Weights of a small transformer language model: width 64, tied embeddings.
Each number is 128 + 24 x the weight over its row's rms, rounded and kept within 0 to 255. Layers, rows and columns count from 0. Numbers have three digits each. The size before them is the row's rms in percent of the matrix's.

# v: layer 2 attention value, 96x64, rms 0.123, rows 88-95, columns 32-63
# o: layer 2 attention output (transposed), 96x64, rms 0.0869, rows 88-95, columns 32-63
# up: layer 2 MLP up, 256x64, rms 0.133, rows 0-171, columns 32-63
# down: layer 2 MLP down (transposed), 256x64, rms 0.103, rows 0-171, columns 32-63
v88 076:151101112144072115108154123129129102136133131094144113151184157134110123128152164110189173142147
o88 069:185127118114182081142143105084143153128110103107137139098121141096121089134153075169173139135094
v89 066:138141131148097177158144102093149140171150110097112066107114120151150149118153120117133118107143
o89 051:173087142099127112135118152175124130129126087126100126178097123139140081179137128136135150140107
v90 071:102143136107125167156171093091138141132122131103148096129119112157113145105143143126117118098144
o90 071:132114140120142125097089133146090130143121113144157117118121119109152127153076174128144134129152
v91 074:134130117093124124132111150152127129155138091082160099127145135109139140170130160072117162061140
o91 072:102110156119107106187117129131145154136150137174133118146124118126122110122145155122112086140128
v92 075:156108110082087108125113099109110138110120090096154105109148138128111148108107141133166172109160
o92 075:141122145119173071170132110123151152140128121158139160162160116127098120119148107122192108114095
v93 076:131150106135167165106159134112090134135109132192092141108111128087109116080156140155130119126176
o93 068:117127110112115136086113142080125108161106193131158128092112120105129131142100146115108103137146
v94 069:094149119138123116171097143144113089070176160092136149132128108098128129125130128115135131139130
o94 060:139133176131072097089121108105127122129103125118179132140168153146123143134095125151100178155163
v95 086:108133172133121152120141146114107149110129120168099157116122197106148141129153090176111146160132
o95 075:120095127139160162104151100125136105154122164117117140065125101156118137141162151128120107112147
up0 093:115178117134114151115120168101156078126111106133119096150119129118144096157086157160150095135132
down0 098:148128093155094159122121107144145136153101120151112148116129148116103118113103148141156138104117
up1 090:132190094157108135154146135112112157127128144068165114115076121172125113151126165122084141125088
down1 092:117116119097120154138136106145112138131132130112105154115161138156136132118145160148131112092056
up2 102:177122097117097103101092140126133132108074164089115145128120087140091134141146132150137119157122
down2 121:102139107138136117142127119131127119124174153108121145086086132118152099141135108105118181125135
up3 099:154109133135140121112095122101138142159095100164136130147123116098113124173132147112075113084157
down3 101:092100126111112114098141096148095168134075129122126125144086157123111161178137149123148106143156
up4 105:151149140145127092159121139159145158169126133142144126134088136094092096095147111165115163157139
down4 095:117087096149092152069123161185112104122125110145136145146141165108131105137110151152111096150110
up5 113:120115105138107180107105155142135095131137126155189150135087122167144123132116126132137132141129
down5 117:142100109135080148129134131129160129081113167142139142096093132093137110157134113146124151093118
up6 111:125144134144140140122129120128127130149078138131130136133144154143116098086098127161143139135152
down6 102:122126122184140133142140148102126146121153134126144087105105125133099137139139097125143139138160
up7 091:142131100135111134103149127111139156113120126142151144109147112162138113118172125160116087122145
down7 093:123091104098079122099163136157112159110094113144142148089126144141164107109107130150123119143125
up8 095:135170111130115104130113145128169148147112137105167125157115125136166147157105151139155158159151
down8 098:119113147115121133107098135135149113096124096144168138124090118150108096125117172134148147140135
up9 097:145139128144101121094096116128137099173129125144143157149157089123126137140116132147138131115154
down9 098:108136113167146185147150119103106084164119079131135134107127139140164111090101153100097135112144
up10 114:132176118142149105104146129105116163142132139124177128131132108124148137096096155140101114159119
down10 119:147116088108153160119191104174119126132115134163128158130146145121079124132151113174079094133141
up11 099:131118132137132114109108207108142108120112166121141134136099126122126105164108110111155137132143
down11 097:159120117156121145144143086132133120139193129100098133147114122111136141098119096127086144143120
up12 115:090130133111112150139161144126129168136127128137157126118161138131132140111130127193132146142156
down12 107:133146143103138152147117103115152172087146167152135116096129123137123153129121111149141102138105
up13 109:183161144108117140152124160111144130162108117149159165134167119170130140146115123149159127148138
down13 098:095121134132160151154146131173075115148145107125146119082165134112158123101148151146157147125168
up14 091:096102116139148113116111155110090124124101105113118094119112083159175160114135076136119191101125
down14 091:132122186130113149108116136159125088092098153147143124100135153150100124125129118110114142135116
up15 086:102181119135145162149153152105111112118165118144176138139119121128121178131120177101162114120149
down15 087:160137156127134136169145121150140114127137116129124109127175126137064126121110154116117140146151
up16 101:152130124125133110143111163166121131149140091172181137168114122152112093130118129144156133100123
down16 107:141135141125146101181149129138149141087113122140163137155107104135165142096130130116130139136083
up17 105:170144137147129126135123143133163136153123177093128113112102131134142146095152191075169127120126
down17 093:138103096140153128086163138146125155135163125133095120137095101132154106164134165141134121120091
up18 109:115172143145134146167110106129105070155123134123138164156151154147137170153127155161147105164121
down18 109:096143118106150099110148120085161121158115132086063135145133082137156104143163138141156124143091
up19 099:110122138129118111088121133107147070163126090125098136105094167131104101144134116116154117125109
down19 101:108133179126163104155127091142133146132108162123126121091123101145117071129134153100134100122096
up20 105:148122174150124164128143134136091170153121121105101174120141141126166073174158124144103160100114
down20 100:159141151090072142130136122098148130111157073180156154143119128107114120149109120155118168120154
up21 088:137125165141149142120114142115108062154112152098131074141120117137158154141108129115089135136140
down21 095:126145127133132113108144095135154162159126153181154103149118107126114083110142149106093117090127
up22 103:131092134117136098120125108082142157111165123181118147130136112159145138162119123138150121126130
down22 101:147142140115104135123150142115180141089143124123101117091150131113080136112141104106109112152195
up23 109:154107111095117116139118067100159104167141158119133179140101116143182164131146104170122104146117
down23 109:106083097137095159110154126181126073143153106127101129089139152120114100128122107163132114103157
up24 101:136191137119129167149120114144153138133109078156148143117165125097160114147109097139153156134159
down24 094:124166192117100148125126135149126174108121108137177152123126125105156132129098100105124118092120
up25 094:134090148105140135137063161159113128145125164101153135120123111128134108107146147088141123075113
down25 090:095163156103139134097138149118083151073113148155139135102134131089176105162127101110140150131109
up26 108:156171128127137118155142122111162158156128089106105127123113104126145171091139104145180136110135
down26 099:121161173139154121096120117109119147145133139134133109082106106083151190125143111134114148129087
up27 094:120101086158156109143106168114111160116113090146143131133137100101096126167132106126108085176162
down27 097:120121127105103122140179107164155118124124126123121120108169139150102127115142135129164120076152
up28 107:143103136093092184136120169135143109148156125094158156115157130131112115139119143117157139102150
down28 106:134107158110132112151147138148091119104146121166121130148147138121092132114119122135148124162095
up29 093:081151132166105125176123152121135133141134137143136136113159135120171140143053089092106170093103
down29 085:131155148124139128136135138073136185149171112166157115129140096186102135094111085121099097110144
up30 101:149133115120124129123140122181116149118142132117143121149120161124138114158140108103102096156147
down30 101:152127174130100117116175170133106159144154139113098120146083115124158110117148130094125131140119
up31 100:111160126142126105181108121128088119173138132157151120195122142166144149113142162116118125117143
down31 102:136140163124135129117122141082159116118115126110123130145141144117101127156112127116063194113095
up32 091:132166126139135178117120133099121135149140112116111122134088097100160145119124125110125135159099
down32 101:151167110150118140108117139082126096121140128173132133131130099102116094086149115143104184168103
up33 115:119074107135155084145129168101110126172124165090145103116139160133159135127178109131133099167116
down33 108:142184131112119161135127101117125117117143122126112113135155084125128118132116136113106143120106
up34 107:116148130131159123162099154113096138134160128125136161167127148138113138092167106160116118086148
down34 110:141123110127100123154165146125158163153139123094109117119124155104104098164122098167135085124130
up35 091:122130093087147099128121139120127122135114098135136103162186117133155116126146128174121136091115
down35 093:139126132133103151144143130178154116116149115119165105108149113118146106155079126091105085138137
up36 127:114138075143148137110111149178076150128117079152108107134112124154139136158159128114076091107132
down36 109:109126116172143107136130147082146116117156158144121090114111120126111123145131122146152129163170
up37 089:129123132092140105129138161115126155173124138145164154143123138126121108172113122129155105139117
down37 090:122203129147092135130133157117112117097132131154127117145076134119161142128136110150135141129141
up38 105:137079094141156125167141130098134106115113131163163074178089125135147141142132130145117131126140
down38 103:122083118098146124147119112168117112150117108117142116181121171130092131074114116171109145101118
up39 102:132141134145129155107118150119141117121108129198142127134105085093146131108120154146121142129168
down39 099:114139082098138107099160141146126164156077146126169105132136124161157104142100130130156093142114
up40 100:133104182161133132104122128109126107131076105149123099115134138136137104125144075159161134122160
down40 095:125187112150113126115171149141124166138165133126123137113085150110115150159084129093067146121120
up41 098:143153109139107123132126143100110154127159107127113135155104133147140134179105160131165101133129
down41 097:163144118130108142155152088088170163137152108148164156072136122091104076094100146118146131125112
up42 102:113119078130109147093129134141103132139100176100160110104134149104087126150079150109119152112119
down42 102:135123084193153146106114128099109124081133178164146122125149139095102124154104120113144110147141
up43 098:118160130162171132153167143140136182176141116142181112154133148119157121123082137125147165160156
down43 085:145140090117110105096110152114107089161164117195101124109140154099195119124084139105166127161112
up44 092:157096116094084127139070122106095118100122139112142118100147102084155110129114102133142113140116
down44 110:134134173134148182143109115124143141102140108159154110110122108145154078112153122064114148140111
up45 108:091124116151134120118144147135104171160168140154106117127105148172150117116164156148131137144136
down45 099:110110140120193129139138130116115111110141136129130113144147098162118107085194149162136137158134
up46 094:147144088145129171140129117129130134133121125114130105150150099145143185132143126111120122070132
down46 094:074123114181140095137110140143105150084165155123145150137149111116126163099105149145131112101182
up47 106:095122136111110138144099148092135119138114141127154112106125119070108137144119126107098131160122
down47 093:156159137148135133122122110134127110097118151171105128077123121102124089136140099110137130113158
up48 103:162127152120140167133101128110148097126100130143124169146108123131116121170145153123079142157141
down48 096:126153123134123129084140135196120166150142120140159129089116130116130122179137122160157165088121
up49 101:168168149127110094160104131133131141123120120138156146118137145136163141151098151146132108147162
down49 103:104122122167141130138162124082131152084157111108112153103104088126183088135117116162117165117133
up50 103:145114129135177187156146128164142120134094173108112109120154126136150172155137139114101130156144
down50 099:146144157168101113113119124132100158147174138126144131153108142105113160125153118125161133157141
up51 113:145111153105138140143122113150143105151156187151123123172132122155146136145111153181119165129108
down51 095:117114164094124109115126121186121107141152156101111114119099139108131094148111175144143095110112
up52 110:145091128110096170115149130130153136159104105092063119138124165152138096141147140102149134081130
down52 112:082090131140141130145137140109129126178132130141116144114128132164123119135096151119151099118103
up53 097:112121141120102123108151122141129185134139141105177120184112107146097089135126115147095099069103
down53 089:134159137166107154107077129092122121134161138114117128126132145162100116106119103107130116085133
up54 098:129122132106107154162193162150113129142175171089166114119116177146160136161137148108094177123129
down54 094:145150129100113087147120129119134173092106123147136158114126125091083150112160091147122124162116
up55 082:130137149136167103121127138118106130136128138137093148097130116137165104111124123149067154168142
down55 082:157143157108125119122123141164132140114121110116149127141152122119053122144176101172089148159139
up56 113:127082132107145120119112134058169112141129143107142126115169090104156136156114118183147079144114
down56 130:140097155117138103109142155085148118134114153115110157139147110134132152135145117142153092143117
up57 097:138129118114132125115105118088114129151127119125115098146133077055159138107067127165109117131101
down57 092:130097134159090160100177093136127112128137135163080064123110139132114126116157139164108112129115
up58 111:149141105121094122127082127128144106144108118125113128118132192124119130159143110172095110129130
down58 111:109110098104154104147159130093127164128123142147137132122154126158126124140129177097122113138081
up59 086:132105087132096146128124173125157137156120148114121085130141123116130166133132088127158110100098
down59 096:136144089165144157098111136152164134110148113126076112138122120119125155140151064135124116135130
up60 106:132113114159155116088115093114142126145126115131138107120134161133110132113156101175124176128155
down60 111:092107156156103101178166083145122068147134139102133141143126136133152160083121108114095128095125
up61 110:146136148158107147111145106182137155161158142127160132147148125119116112134148119155173132110192
down61 119:125163149167135103111124142163099126138191116127155138136142101137168151110114130099118118139116
up62 104:150143162144127101129133103120086116141122137117120150167075143098117136139152157123132163106156
down62 104:108118133129093120135112167090143160161195156129124112153111142117132120139111120110076134127138
up63 095:105085152143122149100103136122132148125124178179129164109089108112178109170109109118110177110136
down63 101:139136142135098126116136120144102129131117124100123090131156161183146127106090116148101113117140
up64 090:150118140156100126112148099147059195139148128105129130162126106112131126126134125115084112164142
down64 111:134150119114088149147133104138155129116128108137172126143116100119107098125106111150130157119170
up65 099:158116105132129147144112130095114116127158147125125142136158167088129098147068134108118151126146
down65 101:139149134134115159131082130123151121094118143096117105165090107104090139130134172090139136125115
up66 100:143106109131173074149145142098148124132156121127162146084157131140156122128133103178137148139143
down66 107:111129123131138109153145127135146139095112109109122082162132103103107130174137130115141150144109
up67 110:136112154151094087125117100123117140150119154197170103090156156102118154137095119109152101119117
down67 105:148091169153138104137155074103119146127127130161163136084120147127155149114107101151132104127133
up68 114:141139151101109166131097155141129152112134115153088138155116127131148187117155150138098135146129
down68 103:105105121169161109082107116133117134123110146078130110167146148168131154146108119123148080146122
up69 102:098095121089106104148146125127143130180153087106152091129122117125076097107113156109109104113127
down69 101:116142131118160125124137094117144137085117129208120157155111106127107078089114124090121134152151
up70 101:093092142136134135139160129126112151137124089127108172164104119137170151170154139113136123144114
down70 105:120177157098146126132159135076144117145110117122112130123115162133123101140121113128171126167149
up71 112:119208114098128139093163129099129191161123139108138112146170164102155132113135146139110114120150
down71 109:099118157128107155133133122147118130120114126184144145108134088141084148153166125144120141122087
up72 106:130143144137139098148101108134108133148125114143150110097142181142115126114114091147151169165135
down72 105:169099104153086136133124120091143135143069164120091127126115123133151137142151135138140159131124
up73 092:081131129108103119149115149108099185119130175090109145141149117143151110124139142127123106096104
down73 104:103158115131127094166138130116087144126113137151118147152109152125125117133155100123173177140126
up74 114:123144132135182135154128124110154147155119172091112125133107153125122134137193151176103131188130
down74 118:116094099142089154115138120152103129090128133169112129119130130113152149104126131176110151135104
up75 103:132106123149173119126149105113124133175138159123182120138095138112117161134116126121150139149157
down75 107:103139139160117124108106141091120106147157124151177147143093109112113122125118101110076176125141
up76 094:151142109136116124091157096141100139135139124147192145140128115169149127101113158121140098096144
down76 089:153160123138113128103166138138147132184091112119106091122159104124144140091120112132117103086187
up77 096:164148136110136122105147122113072111154114123143146120137133118116149136148102151117143088105100
down77 095:111179156075110170120122135097121071130098131122148103162141127096093106118098133152106156123102
up78 100:164095075139137147113076136108102105120099094118117115123177149106125104119125107127094139115133
down78 095:118151089149108124135149128130160134116117093106128101128121072146125074127161096141138160140160
up79 094:169152091135145140122179158122141126118083136100136140179133145147140142172133131152127100142145
down79 085:149140127138116179128118103118150125171132146127122080138105103104147133159162155133179125116111
up80 100:144136096153095114116130154127116133091144092156160102137140124133108162155107145131129154174131
down80 101:157103102086117121172082089107136113135144140123157144097144131178105144121129151080128157130090
up81 083:125122087125150101105155109161157146135093090130124149147063127122143135142141154135148131115169
down81 083:106132127147123102182143155110111137122133147144176137103130131093155121131077145104119149137137
up82 087:107091116135127117131143143115123137123069158133127133153128077145166153124170141132150098145069
down82 089:138113104141092112101137106156091085115117125142123118117163130132105165092134114147108162114156
up83 089:138124105161119161144102136113153132144169111132097151112113101097188157129152114120113106131076
down83 093:109077098168136160159129161093114141146130135124128128134149120136139158072135131106132105112147
up84 101:131116104151142151171111158126083156136132122120149109112131136132152122100103103099122128143126
down84 106:106111130100152104203100110090139126137128162093178113103154135134106094126102114128141127098139
up85 095:124120121093122127125109121115115148137123149119149126121082148142120102092098155138090122156148
down85 096:111159115097140084124120126128126144119126122137121187121097131146073154122096118121132135170136
up86 100:138144110107115142096121122127173144130150122082178130144133107125147124109144140117125135172121
down86 102:144137087106116124123126106111129128147143082136123136163148103129153118107166119107065102117125
up87 086:141127129136147100151096145143117162095125114081131108120125142148136161152131143145121070144145
down87 087:167120148150126128153140113085136129159125148116091120145131120136158150090135122105153133135093
up88 093:137100076123127121127108162155120127123103139086137125157098131114122166114116081118153140141115
down88 098:160154153126135159130155100156093077122120163101111107133136133110137166106160098110125126125113
up89 094:178121107145120120129063157129151124142121115124139072099144124120175148124121135117084145168130
down89 104:119160093152120111145076124110123124143098126094104140074174124148173111102124115127149135117152
up90 090:138144133119155144113156118164139142100114112121137119113184131160148101144132135148107151148130
down90 084:130085117107103114113112118122118136085143149145136103183128187140113149148151124112080162134139
up91 098:121092085169103125116131099117155091140099130126133160132111124123175140131171149163060107135158
down91 100:121103119121116112155149139157180106176169110121110176134152137112112171119126114102148116179125
up92 108:126100112118151158149161139121142118174112150143112147113135152150133156145154125125096133124173
down92 117:136121142118080123141142144144149161147108120157115126108130103120098162126181095130181119156103
up93 089:121134156134129124129076144120112098167137167190118130126122129100110137149136124124126160145145
down93 106:118123114116111148127123123162123141122169142163163083116153139143112156147161092117121110119099
up94 103:122160152121177117138098179118122091108108166100129145096104156110111110132126143127107147102167
down94 092:127146145111085149109160128096113136134135155166183144117151135141107101126127098151091086142138
up95 099:135114130111091101112145105109150090141121134141132165132110108111108131126103127176122149127135
down95 100:158141114156128139135112112139152103149143120149095113140069101140115163115141145087129076119101
up96 095:163141141105084120110115097097103131175149125100154147125141107148125126133119170160109130115102
down96 126:128125167094137093054125118152146127139119139097118181138112155145085134126122128130109116128118
up97 089:088125110107169162114125143129124172127107150112153158168105161118135099129158115151104156125123
down97 099:122156168140113128129147121164141113126127124111105101130139088120107140157109100093142143186096
up98 105:135182130130142120167117118154170152161100171128115129159152108126153142140131187135106138118155
down98 114:133195129126155160153119162112127123141161104179104129075150115095170081132141144139137156121129
up99 106:125109081136128136127131113121138138144094139121145165091184090123197102123094098121178131127125
down99 108:124130099147107113134066155153114102118115098098122124153156152150218151139122142119146134100137
up100 123:115126122144155158115118139108096130127093147155148153125139144121134160128142164117117110136158
down100 115:141177135125083159132120113138121144138180145127164108082142124119138112137103104145120125088132
up101 083:106157135153127156153093150127109139155076180164124156135135090126121091123107132111155120126109
down101 089:132143072137140108089113129169060133101103131109117147087106130118105137135134117160111133135140
up102 112:099144108163144116112141100091145168136152130157171099157149092144128131122143132158170094111165
down102 110:121143143136087133111093139098125136139143136120121123133141108147112162138167148136127080115161
up103 114:104103097133168067145089113086156120155134119155144135164155123130172100113090130107135140169131
down103 121:131112132129116152104152124137160139102122185117137137165104114128109116102142168100156136128113
up104 108:126153167115138134125119156145092146140137143155144168135111098100107178138115123136107118079160
down104 112:177161122176152124130084102123136092135168168115103099146142106147168132127113084155105104124108
up105 117:115103100133147119144095159105141156153103163131155094129127123123148121105091126121148088132112
down105 123:131143137135120101139125187152152081176123100109141130113141119150074122126153124135117102140200
up106 114:144108161138146113116137082117087113127076136136124073132144144148133178135169127122145140119130
down106 106:154125135092133080099144132100137105096130177124135110088110147183104126145146167125151111155126
up107 107:128148113131141180154152139140143130139119167158144134126121144123125119136122132110126107097172
down107 092:188124148132112118122159132124127130116088142085162191128127124126161118082108108164167155149130
up108 112:127181155130142129171126131113157173144140137111145127092135149111125166117118112142128152159168
down108 094:119107146096117125101161117129064120083101124162115152157099147121145130148115109131144135111137
up109 085:125139112160109100158170166142157196141141139161165116147103096117096129111110140137145103149131
down109 087:131131122116103118126099082208111162126123099139093178107145190148165102118145146130112088123138
up110 102:165117135129100137147110132108108126124100127104160141117126157141140128178114129146135124140092
down110 103:120113128096141154139132127197127104114110129118138115128101165121062107145125130089157129130111
up111 094:141125144161114162126126145179132121153121121084086114108171115107133128131161144118129100085165
down111 090:153160140119099156074100162123117099101142120108158133122133128084125126118083137146097097140150
up112 096:179119123111112170169138145090117122121143122080157127125164091139113135137089129139161128165110
down112 100:144099092117139206139117147118116123115118153110118143139148125094133107126149192160114111153145
up113 110:119166132115133107094125104150144115132121157147137132154104127127156156148122123138111116150137
down113 126:068137079136119094117132119134119168124127145132132173162114121142137163180160157135106130148116
up114 083:171196130121126131121092121111142127112141139100142137157112127153127121105160158121141145182091
down114 090:129126092156171145072151088130121106085091122137156105085150132173133102105081164095126132119150
up115 109:107095154126135134136087139127121129136110129155103169196111113145173139143100152163099161198140
down115 098:168117089154161114116104151132048086100120161105142166129110171122133134101106153141121100135157
up116 093:093128123143114106151093164106120095132132085148123131079097118087105113097144148134088133125129
down116 094:126097136134101158107153112173130112100114140099143082121168147163128164128143078138143096116131
up117 095:129136153152152151162142168131086131136100157132139117125144125119174130159148157111088145141128
down117 092:162138164103123081126166154138118103119069074116120135125146139139086138115148148161140115144120
up118 098:110124167119079128109124106169136164166091132124145132122121109087133156132111155119126140073121
down118 096:093130124136134123105101116130112118169149158137121164157118133155118157067107125111101137129127
up119 095:095127135145142146135145153121157149145138164134180145130109160123132112123148152114157163121197
down119 082:101137135106171103141124141168125096101137086139130173110149108161127159133137115158117137185096
up120 106:180141154120096144127125155142126103140150108108149167123121103094121129164090137113119165126133
down120 105:112109113115110096172155093115155122169128127130147142083135123070150152094142118156125139069080
up121 079:140099109119126131125130133110124128164128114162113117147116143113112123151118137125132119088103
down121 083:090133117112139132132092146114136171114183117119117089113114121155133115156129115149137097189121
up122 095:114132100172120116072125127116121123123101151119162104065089145163109118128105086150134122127149
down122 097:107128086118087118165124117146161138131149123116144108102134176093081104146132076150113144122122
up123 102:091112109111158151129175123167120133174122101123161116103151127188161126120120135139114133135163
down123 109:160147184151118104143102140113170110070130123131104112174118101103117142095111113121151132121136
up124 105:146099143131125134102122126172076166131112112167144176166119071126183131111124154153132143111144
down124 104:182136145134182103116151100138136098089119127091143135132116139140102142103144147121106109168161
up125 083:111052131128132121146098141088111129113122089134121102110090135111104145103098121121088167122108
down125 092:143114161118134116159153115192137122112074164141134122137131125191142119118102092079159119107104
up126 097:144113167125073134055113127175107143118146144113122105120161085128143180148109113139128129140161
down126 092:096140111126129101136193121104147146144111093098158110154166147148113140092150092079114133136159
up127 096:109116159115136163106085091164112144135098187107123143135159152103093128098130129133142106105132
down127 103:103154124076155150137105142145125113127132101075130104085128145098148112105125137154146134111136
up128 117:176129136198156123101124134140115146137146135111137073130158165147143125175132108110170155146130
down128 097:150135132133118168137117146166159171094137180128147089103090102141092138151088179133132118131114
up129 108:184105129103105109108114102104185130155117133139104139130123106101107140159140134174128153111145
down129 103:087095119135115110139111120098142140108155120137110149144084148136105084129099149144145158169144
up130 088:119079138165137126187132128133124115146114165118114085154119107147150157141127135164121100108114
down130 086:136125112153125095136144122113099118091144174160145089111094153118150094113133155141189116124149
up131 101:089130099155140078127105145138102085123079086119119146111107130083116097133127153163126143150144
down131 107:126149155082136087149144104092148161138149122143182136143189093130140144136110125121124113106112
up132 090:130140094143111153115163136146099101170139094100132136079085101145098143118131088136166122101141
down132 093:161112135120112135099119146103125101067154108132145166131147109132175146124143133165141136149106
up133 104:124123122144116143102127171183131156104155124151170108151106102171127107087177135155126137094124
down133 101:141112105145109108120172108136131101127104121111153121123105140115106125130119091141155120101132
up134 099:158145142133173115161128133138134122151097135118150196131175124123111145100135128140078133116126
down134 119:149178119169086146103116114143160093126158119150160157144108110134066128112093099165152123108172
up135 083:122115091083177108195114128117125116145132113125129097124121102118139159152121141126144101109112
down135 093:105142146092160126139106124118136137112186149169161142133112113123079132105073124095143120125108
up136 095:120120159160110140099141125158115141141139092098141127127184105149124118168119153095127110125130
down136 103:108151132119120137125136135159175137132137125181118187128109135129112092122151120144114131085135
up137 098:165135092120103149132143164097117145153147143125152165124117111132158084145180131147108126166113
down137 096:109117141124124148156089100107112130123111138106178078137122139124116111134139121092161145088190
up138 109:166136137139163154153131133095118170144121126108146154122113118132125120141142173114134155102137
down138 109:119117143129132147138102124113147107156140109104110112120041119093138106137101156106159150135093
up139 094:134087109109126129141109139099143143162071141133120155128115155162104102133149107121148137137113
down139 091:115151128114155136103150169137119088089134205126098132127122107114120130134191124124123126190124
up140 091:102111139105166145069132101124137137157120117113117092094111153141148146140127132100151132150123
down140 101:130110141174152173124120100122112118168168129182129144081104129103124126153156119105134146114122
up141 086:140155117093108083131096112097151103134169100157120133147157112156158194094132137103118118120143
down141 090:155145090119131122130157133148095115132145086136109135107112103148149118128134140091134120111155
up142 091:119141130127117141130156106141151099170136136162103204133103124144175093114109158139085116147129
down142 090:176113129136151145108244107159151114135108099125137154149142093118103126137144165147129138128131
up143 111:122097094127170092136151165084140121129157125098164152142157081121156103125106136143120129091140
down143 105:067122127134130135154134151079141108114133132121115127139088098163147089138123156090178098119151
up144 099:159121123115122138124123118126113134135133150099112181155164121094097101132126128193103154154197
down144 092:138173138102099137106158090139117116143142142105149156132114139113141138136158168095109177094129
up145 085:165137121138120175133084145135119106119134105162149105119112135141154145134132123168109178150159
down145 102:129098134157114151136112127140141080125125144172125105129185132150140185157162101120138156123102
up146 091:118133100115096163087111110097115086174143151111092139103126175167133109117124129099159133117140
down146 101:106122124106155113142153095140175125117111140155144161101144109154137095149128114133186125120138
up147 103:113117099091141079113149158090112116116097104097157104153121110096114122148096090151115142131136
down147 093:140143130111114134139118122077113120117162162169137100134092122157172164155106102115142122157091
up148 105:145163126092124134134115140104144152133107107125124118194155114146174142117144129150107088134095
down148 099:101141082131116146095163130128134127135096119164134120081108161143098105160141105171137124097171
up149 099:100141132126144141145101136138118126149135125106116133139148187136156117125128142126173158112151
down149 102:141137113107159123115075110135069161154138130144084136111151161152135125128174125156139096126143
up150 099:095130104069083079128114116120141122128124115139146133123121139098117094145155136162098113117115
down150 093:122118143171145140177141110143154122130154091132140144119127103143128143146131159075127142151116
up151 090:105096112095105163108100125125115145107104134081114141119125129115128129116126199157115116149152
down151 114:169130166134142147109138105156137123129089127136128132141111083109107106135146111123171184116141
up152 116:123134112092149119123087154124104145113118091185130116140110128115147100137105121130161139131163
down152 102:091168137162139125117102146131126124130107150131139112127130126070181114171121106092123176121125
up153 095:146118114106158082138110136078091136101123148166153139117138121131154074082116149126106085137113
down153 097:169149121149109133159141081175161117044121110124135119115118161105127113105127122139115138171137
up154 085:127122157160111113107110150153146121151133156134162160137121161111167135074091118131108164146199
down154 084:129096157088158150160131181127139143116117084131102144146158096139158084140137116138101126123101
up155 111:126163133084106143134153122134130117161141122142131101165118104116122115155130150167140088100149
down155 099:122190174116126143121096145111159128131162108162136103120105100100150096133156137121145078112133
up156 118:126132144184182139172161147129133165134094164147167119138112119145146139125131159134142138160166
down156 095:135163117153125101182141113093136113135140119115095144124139177121118124126159131138139157132104
up157 087:144149127133101082119086132109133115139090130122180136108164128119147079164099137145121150141109
down157 083:127123122113133153113128139118159136121160144092148079106146147109143159153113147135113156101124
up158 113:096103111162061116074122171128111113090123148139114166130135162096156118133096138179138120146171
down158 101:097085142104138109150131128159140097105137154122140139106143125151161142087130141094112115131076
up159 096:125094125143149138149145123108088141158053109155125137163132115176162111131134131104158125089076
down159 101:126140126108087112123139110158148110059123111140160131110137127104123128145125139161136149143132
up160 115:097138128099120133146073127111128110142126113159123120136139182101106130118095152101095117117177
down160 101:110098114129130126139135146119160141101078129141071095119140088111130131168117155107158133138151
up161 110:096142119173146099104132089105119139122119117119152094123152134130149146113144153148112106086148
down161 105:183112140125143117122091104123115107128092167146130124141130134152068164119139109127120097135119
up162 101:101155125140131114143080170068118126124134092113119113107090077090137129124132093118122101093114
down162 097:116123125102160158076112111143160122089135147143125115091138131166070126147126125129094106139139
up163 080:101145101175124083121081197125134078110096101116133098147120151086157181134095117131106126114098
down163 098:133159137124142121113122108168155119098149183126162131123118129120130126134071092133124100113147
up164 098:097107118137125155120131152109126117133120157159127179122123104111172137171106104122112097122102
down164 096:136130153125090144155132112083116085083143117138127123134133159098165138156118163104129140128153
up165 095:165121101162136121096112102126148133100095153126115075158150153122130141128112128126123073143122
down165 103:142158087135102158139111112100119125139157145145110143122152158095141105128138147102119113116096
up166 106:106154116085107129129144146092124102170116114148137098126132158150144139117121109102184165133144
down166 109:123101095139147154124144143129138144116135135188163135140150090115160098152161143169124166148091
up167 100:090116123119135157092103154133083134112140122136121102136093130132091097116137117164117105111152
down167 093:099156118147175145139122094149137129091117137151133097155108088160143113134166123131139132161154
up168 096:145111122102119118115081153141121124141142128158141119144145129188177130156177168127192088132102
down168 092:147154136116145147089105144177159168117136109148139100116125146113120122112140161169112109126120
up169 091:146115157113134102154124132118101120163105107173113170178105142117128124119103150110157156110103
down169 085:186158119116131138136087137118136131105095171086148127142109165134129126093094130128156144120108
up170 105:128095078131130141170109116095174123109133116131117101121106117178168097170115139149115121130155
down170 109:164108136110141088123099145141158128106121159130135150100125167108066084092101117134159143137189
up171 090:189135154128130139154105122152169130159125161128121142140077125162154148128133175149118176157131
down171 086:131118116112120121093133141125138128131063122101172092123142101137087123100129135144134101099161